{"activation": "quick_gelu", "positions": "rope", "qk_norm": false, "attn_scale": 0.125, "init_std_o": 0.0208, "lr_head": 0.00511, "grad_clip": 0.5, "doc_mask": true}
Each number is 500 + 40 x the weight over its row's rms, rounded and kept within 0 to 999. Layers, rows and columns count from 0. Numbers have three digits each. The size before them is the row's rms in percent of the matrix's.

# o: layer 3 attention output (transposed), 576x576, rms 0.113, rows 204-227,268-291,332-354, columns 288-431
# v: layer 3 attention value, 192x576, rms 0.0936, rows 77-99, columns 288-431
o204 106:519530487519475456502495480494540546466466520464522507472528483445463523550533533536496529547507534511535506492486503512513565528430564521524524475538478513493498452434504561547524472565556520457509423474471543507385462433469487621482463474516482466497542603433423508443498527473499546494534433484501463463528497462538493518506564443519480422508396498490440498563503471515527529435526568428519544514522560437492493449425472488450547
o268 086:534453543468489496468495496505443526511524536479472473572462494528499513536463512476433510470459466491458468463470460459568469495476475531452451476458493463565509489573547490489462471555485519501505558497471508476574471484527482446550562492470454429509532449534504484589577528458516418558526446479543492518556487537509558461534446443504533631509591491518517493493531508412474487511472462539478577465519480541481498563509573499504416
o332 107:466520511485575482488492474501494506452470477557482448491500433604469561492457489508529571471503471514471504504476471525543509462503464522564529466499509489481528471511492485500483533466554476449486553468498488484530502521540490407571555456526470507552525467537542484540536501529528404498500482585449559466495521577420528521547445489498450489513518515491488578519511486493437522555531464559500462531497474511499519518538486478478507
v77 094:452440550461523462483518520479561452524511539508548511481520450486514491488450512402499460555428482529542515462485515514561499519470516474523557532479488535535450457575517485431558486508535417458510474480447459498476506503567509563533505517451546506482527504498501463496428491493501485485477418501467449518480567517481523559478467451540438593526465529481439510504433460546452470538444443477471503499535505451464519500532497483449531
o205 110:561545457537501459449454563531532488422538444490513481604530523515515528518564469530493490488522528496500509476496450493587508447498632504450464470478494516468471505427514482444513511440529479456484560469482509490453548532514501497442456505505461589525455514492563533443529495518505587520497551484475525427512455492547537458525496505467524502491498474479540492533526519505534498508494545506482533533504520522524496432515501641492534
o269 084:469510493451444548533527454475470466569491517574468455542490502563479541499488473504485481471546481509464497470531543484408486541492486502475489486496540476442544527509430509575520576545427562534503511427488456569487597508439487480558558500514526521459540521470474508517475576513487473495512514481493440496481471532391493493442516498515522501463517481567501437456499513487491415458505536471546517455487552476476493500439510499388430
o333 116:486439496501487485444462470503440509546500474475522550448490532462514407517444508479556481527463403515514447461425483537469488460450405498510561464478517506528514471495475501542475513521442499486522488558438575502564404474540524500537505524498573508454540533562484451486482476546452398467522533458492467509523488460436514551490434536524481509463440528471504502477454530481462556516505556440547542517499493529495540547493469372540547
v78 093:544589497535456530495532486529491556516454499459560577453415517482477480484492493514485512414441518536426470520514481433542520472465499512525500572527427505493531522479572492506494465490527540550498519471492474440479498565538586539445574467397518524513490549526529543525531534540533543464514519467439508449536477480526490558504480474476520463489495475423456529532590496519494462495532518483543537519440501481517521489491566430482467
o206 108:513472445527490445547482441460485554483440477506499465577560478503516503472543567491542419534490539448570480488609551468463467557516519499538506489501480411503530427437539567531527527524495532489483538527496537523559520501549504508533419525541534493508544490490499519527547478542578467528547509488550509514497512477467514504515462583454437538503474575561501543491403470520504488559445552470487467550516484488498470486476533488492545
o270 083:466569447518609417433468472458515465508513474449423508469564454534512478456514490530485569533463505539453522577545487549558537513512469516471497518503526539513481516504509461533475516446524427540493555521475449425450460541435452465490428539500492545450464506422511481485504540410505527570467462487492530485478573554454495468453587488498489504486582433480492512425455487481481469491601457488533415504534528466505536495505525528454414
o334 102:530510456541508537484522525553544473594535504478480498503464506497490484541470465447477463434567520541491558574460376415566461502541544496527446513445491532539461531510576464433512535514494481514557542489500492471509549498476527529447558442524455481520458560538516510421502492529485448549530478501474518550493484517514457514465493529505542413463535408499544454532539558527523500466530530536427508434413489499551497438514493575511462
v79 093:435533523474496544452535498486511457487486589481457520514444521514512485507501509539480456525523504509612484513469451441489536492556484568554557468501538515531531488462503582537504527539486528460517498468438494495543512500506500490414453501600493551512501475532410487590488514506544559479544469452511500560507539476476460490493513525544433489475466488545503503462539493431464511501547507497461524420507465480489480529513527516489514
o207 104:478487489469544454502549446523485539549522421438550431478528549438439471473533560450548520589438493526424496467451521566514510499449496427489485477527439507508573463450439493514437444464471492488483473514571518525522480512536476437468535515486490495483521513511485544478478478500440505527452435525450546463468566572551481572540507457524523496501509439546448466514491430500491490548439491541529504573457496454489534444498478516473483
o271 093:539444521488501461480483483508529531422478580543520570543464530568537537566502480598532443483433471470428546556424503461503480463527485539533462570460495483506462521560565484491518599494544555505486473450491443477524500518487573490598514504447491512481500527455558502487550526510526438506520525455548474511553433414515475489493444455494506531527449583440501473500557521449433481505540554516399529468516514610534508503552527501556463
o335 105:483447495554470562533563542531506483564489502486509527483519483464509532446457523405486484501534512522538452506509481439497504496484412590484576511517570476484543544451515475496461561509514478531506588572493501552482537512514531510490505509599510494505589496505483510548461511450609516471485573497576493493499519519550528490521520588529488510491461515436444543474557494484488514437477435555550518448536520485506449518530465512484515
v80 102:503485508428480547497509530534517480518504537513397599496637474588463515491552562524437483437545461446557553495483542532450519482497503485530525535527529583471474502554439474484484507582473559479469456499546535445521486531469527509538448535561530459507417527479516509519493504500504617506429498538464491508491387507568530521529513490527523476479572396529443505442570517536499550517462513517489504455474518554424501538523486473550523
o208 110:572530459538537432486509483465483404471516511544617456586504476438524569461479462496504545566480522512499421499473509475517544494565529487427519513478462491523564504419480509554520467412528500488468550538442451561456561525466450448526525483485472511478499555485579463494479476513501430504503503533487542561482579546450520503445496589553553495504476549449522506487465405501474461509481491430575483541531517464496537513428507506518496
o272 086:476459539465466495501560514494492545538496471429433458457491499598458545538527488498570511466458473546538570508554471500516518474431507500517541427486491510452504496542510581431424527567436547478499490514541542507504458387548517483433513456517489463529501480470507517527563549487487539419464518447451520483538419529474478440528447480488455431473522491512525483495466516459500484516533458539456497513468462472526483519586481482500462
o336 114:462543531449512528503531537499510515464499434542498529465485521555523524567599529528481489479507443544476519523470531542469409486469436566561486580534503542526410508556426422510497514523469569473485431420513542495503546509479447510506462526436479539543512465509481570477554580518497554538418479527493489428536466549588459535557476510482504493566455504537502578600460490426485575463529528530432484495505546547515500440452514447516486
v81 090:505534488441498418539478506507608561516497451526474447476513443530532506525508444514542475588546454529580535551518526485483509513467462410465535461527590439468480492517491471562552503540491482552507537498585510537493461436509505470450489434571463459434470454509520506602480495482482521468583475437519476467509506581465514525451594533460528469491487478512485496445458434412512514489481425502482534505544530457388560479476513476478503
o209 101:521407474536471528431563552457407475510507513456516504493530507480506448476466482479480505459519493464444433525565499488558425544520494514525493541482452476554487524495518483523440532463527510494569487473513411477530536523443519569455488522537548530483495441449524538394517541570490477513501483593498536577541512403513509486521477478418517547451535486454547462523576467541513493451458564486485472446403503512568488479583498487491506
o273 088:481563570404491481477483503475560428451535537479528482466447531535405551486571574523540498491519580505481601434488493541548547481503479484508530561582478560564480543492481507484458511526566467384449505466483472465474478476486509425472485512444531586530511534497434517533493448477537491548423502500495498472465549503539525508568472465500477459602514534543543503517521506511535444604535496540523414512551459522507451540538506546528485
o337 108:531511530561462503490552519473494515499479522524564530525538482511558545527477491547568480582489469499571529418570579485431502453534481543517509446473525482423575523529517489489472468484498506434469527500456518500521479466482478452471492426459474448486524422616563513607514532539468447472536468481551505473542471506555509488455513505533519537462439509507475485454537461400534475452484402419487494498552498492473562557447494490476447
v82 089:476546486463489454523472514453466464486561421483470471507462495535460459483510532582594437545483488540405529504517477565514542447463506564567534544512498493506544524440441540451494550562506550498502453476501532413479448476542529549578454538501498510515481500512540484587517522486456479496543573526464526486471458452499503533521395494494488486565539458503486446469518502561467474517440507552572535541601437505493520506469492529530542
o210 102:511446482543411457450510409538419480541365522533577514494447527530542477505451516472540579518527550469541516508528476521534456515478562517446467398547528491566442473474500469539461559488485474431484520584536452571613578492450500519488563550543481510504467483570481495519516548484495547491487505510571429457500571453446509467533558511470542544465542489520552503503470567487453491514551503521466458434454506501491515474520557549525511
o274 087:488430480454461484515488523530540457474469488513505507523512490519489546493548463513457526535514455520575517532493510408470463501532467469532482509484569534462463511526494535485504487523522547491465448443405504527462494461488428488442436513457497522483577477479493471465535499462495468532566502497428490565473469560496507470516538509531508490484461506539442475582527459505462460498544544453495529481503561436503511485548535377445469
o338 102:454506509542522508495546538458486496482506464432497485547480488522538495432495504556504443463552555532559552432547532569437502474474491501518482531406495490486522512522466492430445488530518484439460499547517507481491431427594517534549515443483500474505437494428527494527540469443500473492445488525523484543401487564505426541432540446451454558512466428484456529435483499474609505514500495517567544439572448517516526520560468479459524
v83 091:452539479516532537515498555518495436465612498492520552464529466463491538524513502549497505527484480514492445510501531536476542529458556549551467478519497428557534474461541565531482525472495477454508412574491565513515486413541469517513528527441491476500500502573466374477534446574545481541502447510413418606479474539492546444533519504501460535467523525507547504471513480482493530449531521506534501467608450498518496478486510455545428
o211 105:422529535484480485514461484450442509547462487499479477559469515495485573538501487517516507503533535513480501498470526492492498530519447553512464551539481529455499424559495488455549501529418456567518519435524497513498598490489487507513529460540541488388470553567523503486406509497481469451455562473575605528473560514521511468515515494521475500514460492518537520512542500437559444540491485477532527459498499538553538505511505545452554
o275 094:551534500518524433490474510520542419474517434491525512557492503555428518502545489460576520461469463574441548480490451480497509491495479512478524508470519496509435553523524483548498472521546491491471528539462507518480447505520524422510448538542502464486561393513555447502528499505457542516528417503531456470553488534509484459487502572440493515448476522515488536443455526540494559519521526504478560585515557521545557522527507528567455
o339 095:454465481511506466507514482533429477560529509464549503481508547536478382446423498435494513467444493481534414541482452469530497414460544426509550481475482437456490553508507405555482489529551476506498460522465456498450461490485596611460501577456561540419494488503444434477504514526465477518497482515477498503487422554511453521469528488497457567504505507470551497474534562512542502546526554534500433444486533479459515477471520482537467
v84 091:524539480480499458457445464556431525534563547525532515396473479521499455474394584496450565493509503536505493467512467505488440514540494411460513478458515456466555528564444441486475500462564516479488477480510552498499469535492441475498531488499470446551432493537578457554538486519472500532460528501500498500557398495483507551506447487485404459599493488476535493513452489530505502548523502513522498509454427531483557487456492481611436
o212 104:425419498520499500487516566536472516445542418473475525531520499520445552464520453513479449479514534463510432538572467530494564510443518527526485533520461513482364497448538502534488493513489499546544470441527501484491485498462530436550488537492576469471531509467443519454531464501506433426515445507485522516508576525554456539518517516485566515484498547475476437508545544454508521431494571462407532558506475507506506523563545529544477
o276 090:600554438496445582501463474482503532488491530475533489510523565465512550509512516537455490486529462487466513475500516458467459504549477497486456482517503444457613528532561499476498492457539503509452508530536496506496586485534467586507487489608476497534460509488536522566494521469488501542553515564453522526426510475510517516524481454522492502472540471574501539517535470579568515484518542509577543449462572419453462516485446472470456
o340 098:473467455474515494564538532457519530587503583560489447445467444480540454493457548507519555487483476539498522537443518513529510465569441433457478525473536446501479473480511488592548500486494531450512546483476470482486492460467495496466562500482509558559528505532560475496506576481497515589429485468527454447471472531420540560507521482472455531574545482455502489506489568543431542577478445514544402521502453580529501504464416555498546
v85 094:471620533527498462483525509570452505483476452484448467479514484474466513519510476491523529495531510526539480497511506416568529567514518485527388506494479502410543521532486476503427529516536509560527508474538519556498504501434488471528436516496484505507469501494563503569434503471443454490450615536517525542459477556491528466526401492443524547440538458467411513490486468505442508527487584500512464558559538466479543531521551476427505
o213 102:491467441419429506525486473474465521471548523487494519494463502490618504492488575487568461440453469533458511476490445465555484507495455568504544557525560501519521486506470463517506479435553538498442437536453479435492494401465465592449442448500575482518529436474480517480475515523535442469505439435542479429512495466527522465564505540493530511512470582441617451596546473548470431503480489454478490453446423547495481505490427458546509
o277 083:494508550477444497494442456496483512542536456551543560417514484509540426421550563470432548508571538553490482579532520571391514535468429521482486478558457497507490440486514507531486524499507517549549499489500584487473500542507518437565455565528496510507456484473525498509504544494580551570552470518503571554566499470492532525390511403465477504505518544501506601485452527510510450519482497541444538495505491413519540449496517464486464
o341 111:509520542525532536407460479475529482501404495475472534540531482499415513543552465555500518562529469457543509508471523469530514450542580448470441469488472501490524493522503564538527556576507460399472499425541429468495533571476510450416534543515400475503408551554441475554480511472464484531536502548464466504495466614494523559500437518530401475529559445549479570550487510461509552536520507543585486509493477473494637579440580464413554
v86 092:564488488498520441511402540518463459549445569505462549433544458548583465510520477491464455508537520488506514501501447386521459503447505517603486437466527553449503539506383468448461492469556552467519541442444550490471503469521590479568558590496485479552505458465409505496425525524504491481506497525538494535497496504502474505503487534472507456478529440507413453530537517461499570494463497493510498484523419422512449521503471482524577
o214 106:478501561515489533506539386492501506428513469491520487504423487549485503484542519513495531493529484542494476406413515554466534457454470547469451521500456505522444487482532438541454392508493513561503554546515503497498414500510516501404477507521513540512543514482527505489530493419476520513461541444489482453590597516577536473507515536524516557515504564423540521457451446527477452594493482487571413499482528572441543545525513544573459
o278 086:450447510487520475485536504528409503549471562489533522476567551449433428514519496520462517501433486465576541466497492574566536524457498501518544519529522557511568499502484468490524510501506476484426560530460504508538503517466435554555477455511479551414440509494493481467477480524540439431525541527478498493402490523496507478519497418491466486532488463510457504502523531478523499418492528499545528457459498391516393490483500527485485
o342 105:434616515470490437416484537507518497512527503522440449496498480505505517526498439481609449537495509486445505506486553539572461472506529498503518494550539575489479504517463543489509533472467450448500485510512477483560582479512522452485492496491554489497474480483385474458532481511469525483533435517492501530424473534447474491512487439497446427453533462554468517476536522540432523482432514493469511477573500396512500542520508495460537
v87 093:502539513512550449548472464465497492583514548473556563546521400548466542593479487489516557551420536479434530500492455474468559541512515537460478447460508528497529472504520480489545462539410460491514467543562521508468504495558509499533558518547499545484598503501511565476561519461560474504490450587548446471483456513515479470492481524458531500524488528489468489518491441443475428522523521524610469510544535438432526538505476541518488
o215 108:516531513543426489447523514493473536420497458529479445450552583460431468546509470540460477406534494493530478484497573529461440486519485538474510519488477483525534521554550481504476536511475444453459504416484494396545554477471552479513498533460457537578494496511482459465471579476413513476573463437431547528489546512530528576504466456437445488468511498487462461481562529536504546515474459494442511461499463537481445515382488411495531
o279 085:512499566459525514523426520493524519485491552458465495531496442494496499496457496533464536579496476476472549536530438528531503551553450393495547402513513539469421457477449551465551554521588519506516533489458490573545501559583543502518466544519569476482502526432463496510479476489495499510507516492457477542464498502481565480454546548527524517452437470506473497497512542500549532522554514497510503554489533442453524475523476436540434
o343 109:408494493521460518520461460498523503612487579474484463515537495525525474490422529484463490579539485444446465460391456479464459468516529520483504498437575472556534491566503435545444599458464503488476523569503461520501521496472455486512479502496484487495549485582502528445465431507519463560489518571474542470526511545472475436564408517489489499520462460490528595484536465539493454495479425515502436530523484500560506443480501527483488
v88 093:484476521546514483393526473427535502434456485558489639487532471523507532505436505545507433526410479412506504532496550499498548539522549486513501582512559529519416453508537529496458456477481547492506521510592539509508488516497473541447497477490493485449481539534499466548456442467483455473440416474416497549466500510578533485461432491452541561463517453543579469517476500554474543510485553530542477524530505530551448496525483552572480
o216 114:467419505381446462493513483572504539561499540486540512504509575471525431545469459478445526494525462597506516457447480487606568507465446538485480441456551457558557479474523508516457489521493515559509524466397529533497553498501501524558451547499537548530561471525425542450532536502470470477460575527537449490543482494433504490501537592615521493445481543478551487438512473531500456457483546529438524524499479496511507523470518489455520
o280 087:492552514528455507467476478505498453546510500510514499581522462515517538534439512519559494463506500500469428433567598505486427542477503501455532531495496526432465510467491494427496452517539510505479552473567533586531464484484445458437486527499457450428458465486475498596462522537516495542555471557488519580489479484560516560474554448448511475527505493513517475554489536459519532567499494495538446427513489502472595547485489454523449
o344 101:556512446561576485456570512465517465482482451530553504482516506466465547491515537523506467461514485488406470525514522509459436476526523480502544451496507501506466509510467524481473581447536559453505472475523506535531435492562560481449552491482527518553519479496540465508414480519483510496494469499479441436460549475520517503472455532449533493499552514482470509525422486503503508494498485464578488537519557565514470499489461436539478
v89 092:506517509512480574467461499534504545519480529506448490492516459471492555470517544486481456538528544496496447493500491527454465480469571404568479515581537583457512515565500450435452505522513515418520425489469507447506489518503425503505479544573484543448469520456493455538501503471497503510433531439550471520466562461532528557468588514385472416539472487532428507497473507487447540504454462528466453528420441526460466523513539496530521
o217 110:487525447528529512534598489461482440547557502533581493588476547480500477485504524483536528460418502530470562468438514473570485444493489506449508561415507527498461453497533493521479513465502455544509551499587466589454454482506497531544471493477520500511528404540491511471499504503543495412544491504437497456526482496494505487497409480530512580506575478424537548450504501447519502480543455458524436530560516593524574542551485498473473
o281 087:518499508439515536497493571430495455531462451531456468526496465496484528534395493520479457515474475480536467508473483560462510490503442473545484499504489489500584483551454565590488436553536452491532475493429548489541539517520510460507541479507515464495478558418502502513503495496483528521580529518489525498502516500477452466502564503465473450494462585517565452521523504562472485459414484515477524457544446456462457507520484572476515
o345 109:472510496491468503484432582588525534477470486493445579421482523535511517481497469546457477486522502521512542483521468468530480552489472528485480505596496468529583542603542441537563510453507525432468473455518484499468528487526482544471602543511530501527448503525515523494465524415473491529434507529516497575493484503451428518441451600507471516492543451496458542449526556512467559507506594526447495441475537496451476504552521546473500
v90 097:517509493458515519554481447540456466443468516392505543501514467537508433512511487468488497423569515496500515494492478460455554388567508445418453423417521441419498491500517447481521489447557519421522509568513563470551481538509482540509467560582485572490534479519521448548494474531477510514534464499483456484507451478457507540484458493545426453409463533440478482500464498546525436489527443503487466550483481495472539572545439511478518
o218 105:589516536574492459522502585455570533477524527529518400478486522447510527436477535553477525584485526481515533541497439491547527552485569559585521587534529518541514489464529452475514459496453461560470439517444500489444476510471491447488437462455520464495526500568515491490474502483444537476479538554534526532513489545483449519470569497538574546608498469486550480411501513462451467493496503546502490508572560493565464429456476454519519
o282 090:472445474494476552483560444556502527528521495493432527460521537489528442498531503498529563492491514511459528522500484504540531460481502536463385526536510500496502530553492518462506452507482553483459423499574519506565512451524488477551558526455462510506482594459454491402511439436552495497486460494475493539493549508480562520522481499528537515461537510485534469508581496543585569468483492507545579475483481464433537493475544472568456
o346 103:480533499436537502480502552534511493492484499416500480488499414499413551460516534524477500542544505485449439527463536472534518535560456494500485424497448466494540517469550462493455550497534497495475498501514453468516535520493514506530517489480507512463477507586510495555516485610515526483519496535471563447488503619520492407562494558453422526488550486534483491489522525488511521507523463493504462522523465467580530537512468560419566
v91 088:572543507413515524474484533547438526563527470469490549480477456511569411522540483508546524509535521459386478482463472486460504523546456497510436427417479521508495478510484532429440493497434603573453527487437418538547519524502464532593502546524456514500414507490496503515455529455479452493511514497505475502465493438541528421478518506541517488533504461542522485517570511460525496539521516524473513541451486505492458524497503462458432
o219 107:465489558542504449583454499507470454465502503553494492510571504525428462498453441532469528479433473462474446475505516522501506422490502457560527491516509505536474482541454462569505492447544430507491521534495423432499456448540550447453489387494544532466522602505543409472482498497460511526519504518528459459558522523428550562496465457515501570487437535551484493466533526549539462453513552448543497536521514486435527505528507471489541
o283 089:552504443471464535515574464559578491488499507470483466472501487507545478509541536482462520585523452542425526505474428468475375599490480450488502482531487444528501462406460506504493471501440571509501491516507512521569480462384438445507528466469540481500484465534445556566540492537584439553538441478403444580477583500538537497528561491434465543449571526544537460586432450421465507564472388471463532521561500490478520429422495474501504
o347 101:532516510484529521483513484539467558523486473500478525531428474477549585492501519451453487481513544543568502556472461459560506549476486495504525522513504482485521568479520501469499487538534481492532484488486542525475502534543480542554469630464489481521492405399522580520533522462563488438522541478428488498437504562520472450493571488493505460535553545576518453549542511506516508497520534552471529498443572465573533475424452472473467
v92 090:505639485515500354519461485475545488486536480459525565499510477558495561532563442448544451467480434448486512491500511507485586500444541474469514527495486559464513518420566568524477507499513448458522395553503501442477521536465519522574501535522539449465417524472419552537480517488438557532451472460474447493433428536482507450511505549464442499515507495528479505558448502538490434530510484485502491572459500501554535508503589550565521
o220 109:499449434520447561512539493529479546560544502451512489547473546441497481459490494556473525494476530528513558451545452413580481557520455531514491505519471505532399441539521516488474517507485451553495513401464518565540525528520481519466509485511572536511591556464504499487465429515609490483589515473502557519579554502438440458514529470492553466438542470486478459470515526413477461474507593519497528460492453455441460538449534541512395
o284 088:488474533449594514467458485516521488446507545478467532468504457465450529495468521488549499520524556488501561575417425559538515459464533522505539490587574492498581546465465506527497550593560511475491454469466483476520511493439514463493515480462438471534466489514426534486493471504436562499448481469485491443508434475548490509504554554455447467518449508525505569483476498572477540482543455546440498540508479564496546540476500530507554
o348 105:561523406440511486572476510556449510510460443537512524510498481543518557466510486422504552543476465556506418535535498506457455501482521445450480500464495488524531498521534491546527598484580527534570488531545458520470528510472527412520520556541525478551560496527506488494551545493547517499407454525485503522542438555597526560519424533495486528536531571556474556532466479603463542562450477483489507531509485486579480537531484440550444
v93 093:512506477483508475530512529474412466533468500484496496499533554561527396505476502490452466525483538499490485518532531467557423492530504509487482494469464535525468493532485487509500518458551504526480525446550534576432516448543567515584442571434461525559628517520529455493444520494494505498458548502501577583482559562542498435522484437526509461490598513513415510515472482549517476519521488502454499474549474514508474528505467473422492
o221 109:527395529466507466529495415513578508478492465508647478505431482442491495515473466421425492437536478487490450511476456497497536495448511417531554504473497507528575531433437486526468495534479462480492459498439555404518442500490509499489534478509494455463461526467483532491528526517499532463563512422458432454520518425468524499447505509505531486498454487496537484485500538488539495488450482519515554492487515508460556482480498435535582
o285 089:489514483547468547474465516505479505440529566528441573515524491525507536528429475487559491542510504532433544476501550479503450527493471531476464519563589479514521511533595509445576507496465514427516489537559484510450507424436422489449510478507561559445518468474591476469506423516485520526523510506517511521443436500522535525507494457463497561415465474507460452508596448532430448504524542504471490522523551507474462484505499458408501
o349 099:488551538546478545538516441518528467472546494500456489482473585572522491519562474542509560523484498428495446519479575545620553489491549502458486464450457455501518399545503510453520503495451509537500540497511435491518511585486525428537503533492518492537515483492448523571470439494499499502463595516426591508438466526465419488502507433463523471543583529481552537447487502523466497486515550497527487539523503510498425486501494537517410
v94 098:458432507544513458534527538543527504526576420471458485574441500507586527459454467484510488483551494522506504495508493494594580511436506530545498493605587498486516518383539454526507482444523476497479449525525517490487533488572435478443515548508477440491428511500533619543459487541511516521495514552481472503453535417501531428487493440541550542479543517559519503466522487504410513580473439478495596567473515520499497512475534496500520
o222 111:469426559476477491521505480519499568530499535544503563526460500558469451518490432485452468418479415433493435498545505515551435450496498498450453508484486396499436453537506494525572471458472483520475533557573497535455492433433443462513472480483547536534507542558528461502513499451501425514513524555468460503472500545524512540530471509486455503490455525453515475579526492535500503421441547513546493532500522407490470475503547541500474
o286 096:498538485432516506520485483482500484511476532472513534444497542464476455443523533521575513481528543513526492520472455511480578460508445514561557491507543571529547450493459520428447472513531471479432511486433492483507539579478501512490498467444536546463533580505411478460473550550427515532498475540509491423491485442447519460474545504489547546525543520478474553478447554560551488545540493545499435558479509621515553464583471548584530
o350 101:493533418520534484474484546497480448472547507531415467491555523495544468435531525490458565527579526568510528505580522421462441535546501542540495409523512468499524543473547506447534503485542509502508489470500482472546498456557548412530513524526437464512484513538534490493494464457527494498461414480532462534497501498463512503452458531535557462484550469511461509450515467424513537474570511500499585453505567500517550510492485482453471
v95 095:600434495505494434477540514373568492563480540452439456513578532531506496540500497468449473583449444527545535520484531520420480508452531555577469523523509574536443532462487472493590502517543498488487441509515487498472507436440530525506544498511494539453607484446566482493443553470482520470464483405511553493474580581441524531455413528534486507491447493495502522482461509510520469519505574522554474497532565532493530501498510545466430
o223 107:486564505516566530492446496534517459513435436531510624516478490515451512473508458498515555492494564543510511486436488452529514571541421507499619563489466522496580483559573486496477519505511440494521500464534532527431450503530420566533476497471576481497476514568561471532445537505476456497547576575553549546475462515517521443522578483474466507460508397517420527516509457471440495447524431459490494510449511441551474482467487465470541
o287 088:468474525559473529471502482499510536504524541384448450471537496397529429529492493415549402576469477386573548465557529593534481506475537504483491526563528504504511496447495570466470522489425476452498428486505525476560487468477557479419481521532415414521434503440465544426508429460537526489444533470410473560495502493432494552429472542539514431517529549431537492477590471468514477527472417498527470488516472530527529478518502508523455
o351 107:544501510514466470522551555474544506472512473527550460526479530529534452504497557482490380502499426492426485469512539481490451530503477515542487451498520489514397506555465537548557533547475543508507512442494487530525535532524559500590488542511483495501487504435472486475532530551484494478431497476550456505497508468496440515537447508530591492476483536529523485456525510520502515568427546492574516421554535624433465524421480508471473
v96 098:472511500494535432457540527497406515502477522513497536479426531569503532498504494525464519552504510580455503469493506512544457517455553479505567440473489494391468506529540493635456489492505502463547602482548464564486527427510565485504426505407540546527487495527450542487527500524539567483477497356533445553494474529484542515482535512528544537460471467514380468483598498448481554530539573523483539510523464448445528509489553493531558
o224 105:487486497526470495536442515516518486530540445463530481541549451503560542481463513442469565539499480424565480532490443492427514542530406411515496490513522464534481501519468480455479524507564565591442462476490466521510525544468472561538542527562468411510521550469514449554533567523567401534492518521483571493483523549430503478525470510494512509544586488482528458526479504455570438475453447514513514480527551572533552517516476465458428
o288 084:524474496506496560541509497464498476480506492499501499480521553570457495484567587470541480506442531478523528446516514486469510481438595524460485579499505535499540486577474490483516543477424467453546502521481512416544511479502522466489522509522533429456548436521568572488444455507458571431445451494508522447441510470456457480470524506498549445526435550495508461452489508509443453506470467456492456498465528537458396441449464490477465
o352 112:457459527455514515510499428504484479464499507536435491487498543470456516528462447567523543494480542456471518491487516518528468495526473456507480511573463495497521483435520580478504498515526458431502479453541565539576488447502497465488555462488471526437464505452484504464496434488487546483521452490456493563515501472458565510476506486517525458495459459564441486488537404474386550554604520438518475542526519474516546503471482471488550
v97 093:513470497489508437525537415446570522522496455498535534510535517460513515444512392528482491529520498533518516499504483479430453497426464541535464521460536549429482483570540563524520523460486528521519445448492510587478513461560541516447460411476454459504499524574531540549548499503457524490502477480529458512541468470441538525513538529529423501380478468533547490555506511408521557513418541538467521481535466488510485513520441505486570
o225 107:514437531540507547486535585503396485495493468561448528493483531531504531492415502506503480460457508569503481516476494469489534539502477482460494498528445566497517501507541481519493475521531504433503521478454503498519527565512488496470501551552522575413518456494514472533512502491590496440488549478493588417455531500600542499540475468501461496513528528515529501424598540541477475555536494540469488497504489517445468507556578473525522
o289 087:530518452456472469465433506516525553462542492447569443524486422547524553483549521545533476435475518493537453500463546562549483517472463556546460504499518447584457515506520492543496514523486482484531492562514490549512500446496485474574538459494510382531530485467564524494456516452522571549556422536537488602495529508514488471462508535469500539546520471523532480453440504481554519490446486402513508477448518487539529498519469521576531
o353 107:485491511504493508586523458435529445525525503492462463524513481487481532505470479495522511531527470509503480431522584537471451458537558538551542508480543493490592463422469533502474465513487450488493504531532516483522538450535525485509499396496507411518438536572463503496481487632496471480497524476510526440482486577451480457479493516491597482484426426527471583510526404512381526438465575499541501472507481497493468544462441474511522
v98 097:548461539468470515526504488459454504481530557591443485391547500514501444504558408509452489538497527520533516467483522532522489474451515477509442507451443607564441555566463513528511520536519442517516517520432559636470512445477548521505415533517524474458525527489549430504462525516469548462499482571464442495563535558469468520503485461521513559446493456515453519486415469512475493556440496477434518512477484458452482470478524546560441
o226 103:550499532526520493478491507504517465512505442433453549568445490540514544545475537475525498505595450537467517514441513482515493563540533499484513492547502444451462490459525511517503553482494595537492510473483430485504455495553493483570492444500483566534496496497416518542456448476552465491504518481525528505415468510501559544514502537520502429502493495531410506453474490452545521466543521539569472523540475518546462497574510442521476
o290 085:554435580420504462559430441489540498469498542530543484555470515439530456544526430543486474563447467513509499467484445515510447480479478449529518500520486484538511457539487523501548518498459544465515498492534544535504463491487481484569545456424554465486510459491464528536509478574521528513514489484504490529530515481527452503448445560513476542447453554509538465485457493455443504596536445495516476522490500477466552534438445495507500
o354 110:402527504502517473485530498487508538463420519546545445431570499487464507499490498530450540448421508451541478517464529550449529392481490423540431535412477529539495462524454557495521562480546481475558508471495520548482457472475594489463519494588450517490540534486484514386518579489508553534463484513528468429608523470485493517486460486519535505521472540497530580536538471512475478460428481432440499497480459544434528495437517576474512
v99 086:501525513588463488457464431497502549475499506463527550472483517535511418491488519446564513454512573417436544480511458488431493487494507476516454530513502525529583497522546502481537487485519463487467491453469509504454490516480545494609521459587472486486534577493516524543503475521462460450523500456532560520552551476526557527490477464523486470451456576518533503485472511449436527523504525551570434403529478497500476518482474497487545
o227 104:553450452387548457498563575564473426522509498505531499545473483453522467476464461514496534438469463583524487531530519455549528459531493516511527457495492508492412579484481418482533471474535528486525513481556525480456508513510456478511502478449569515522452505484552498561508531474555471533500491603480487488474578521558469480595488487389455495530550524491537503475549510617533536511400498464467536581436523501503462542557459523562483
o291 081:432574560583516461546478472524561424438462489488513474497584485548426502509517534537546465591473485448552517523543501523499489500509501505452432564444480425482533489510550549450524551516485513485484461506524506510510515423553509496434403466532489497472536472531466514482550428469508474508488551534495491507482434527503540513409497548513501541478480520490525502441560539481549472485570532536541517527454518397492497478474568441558552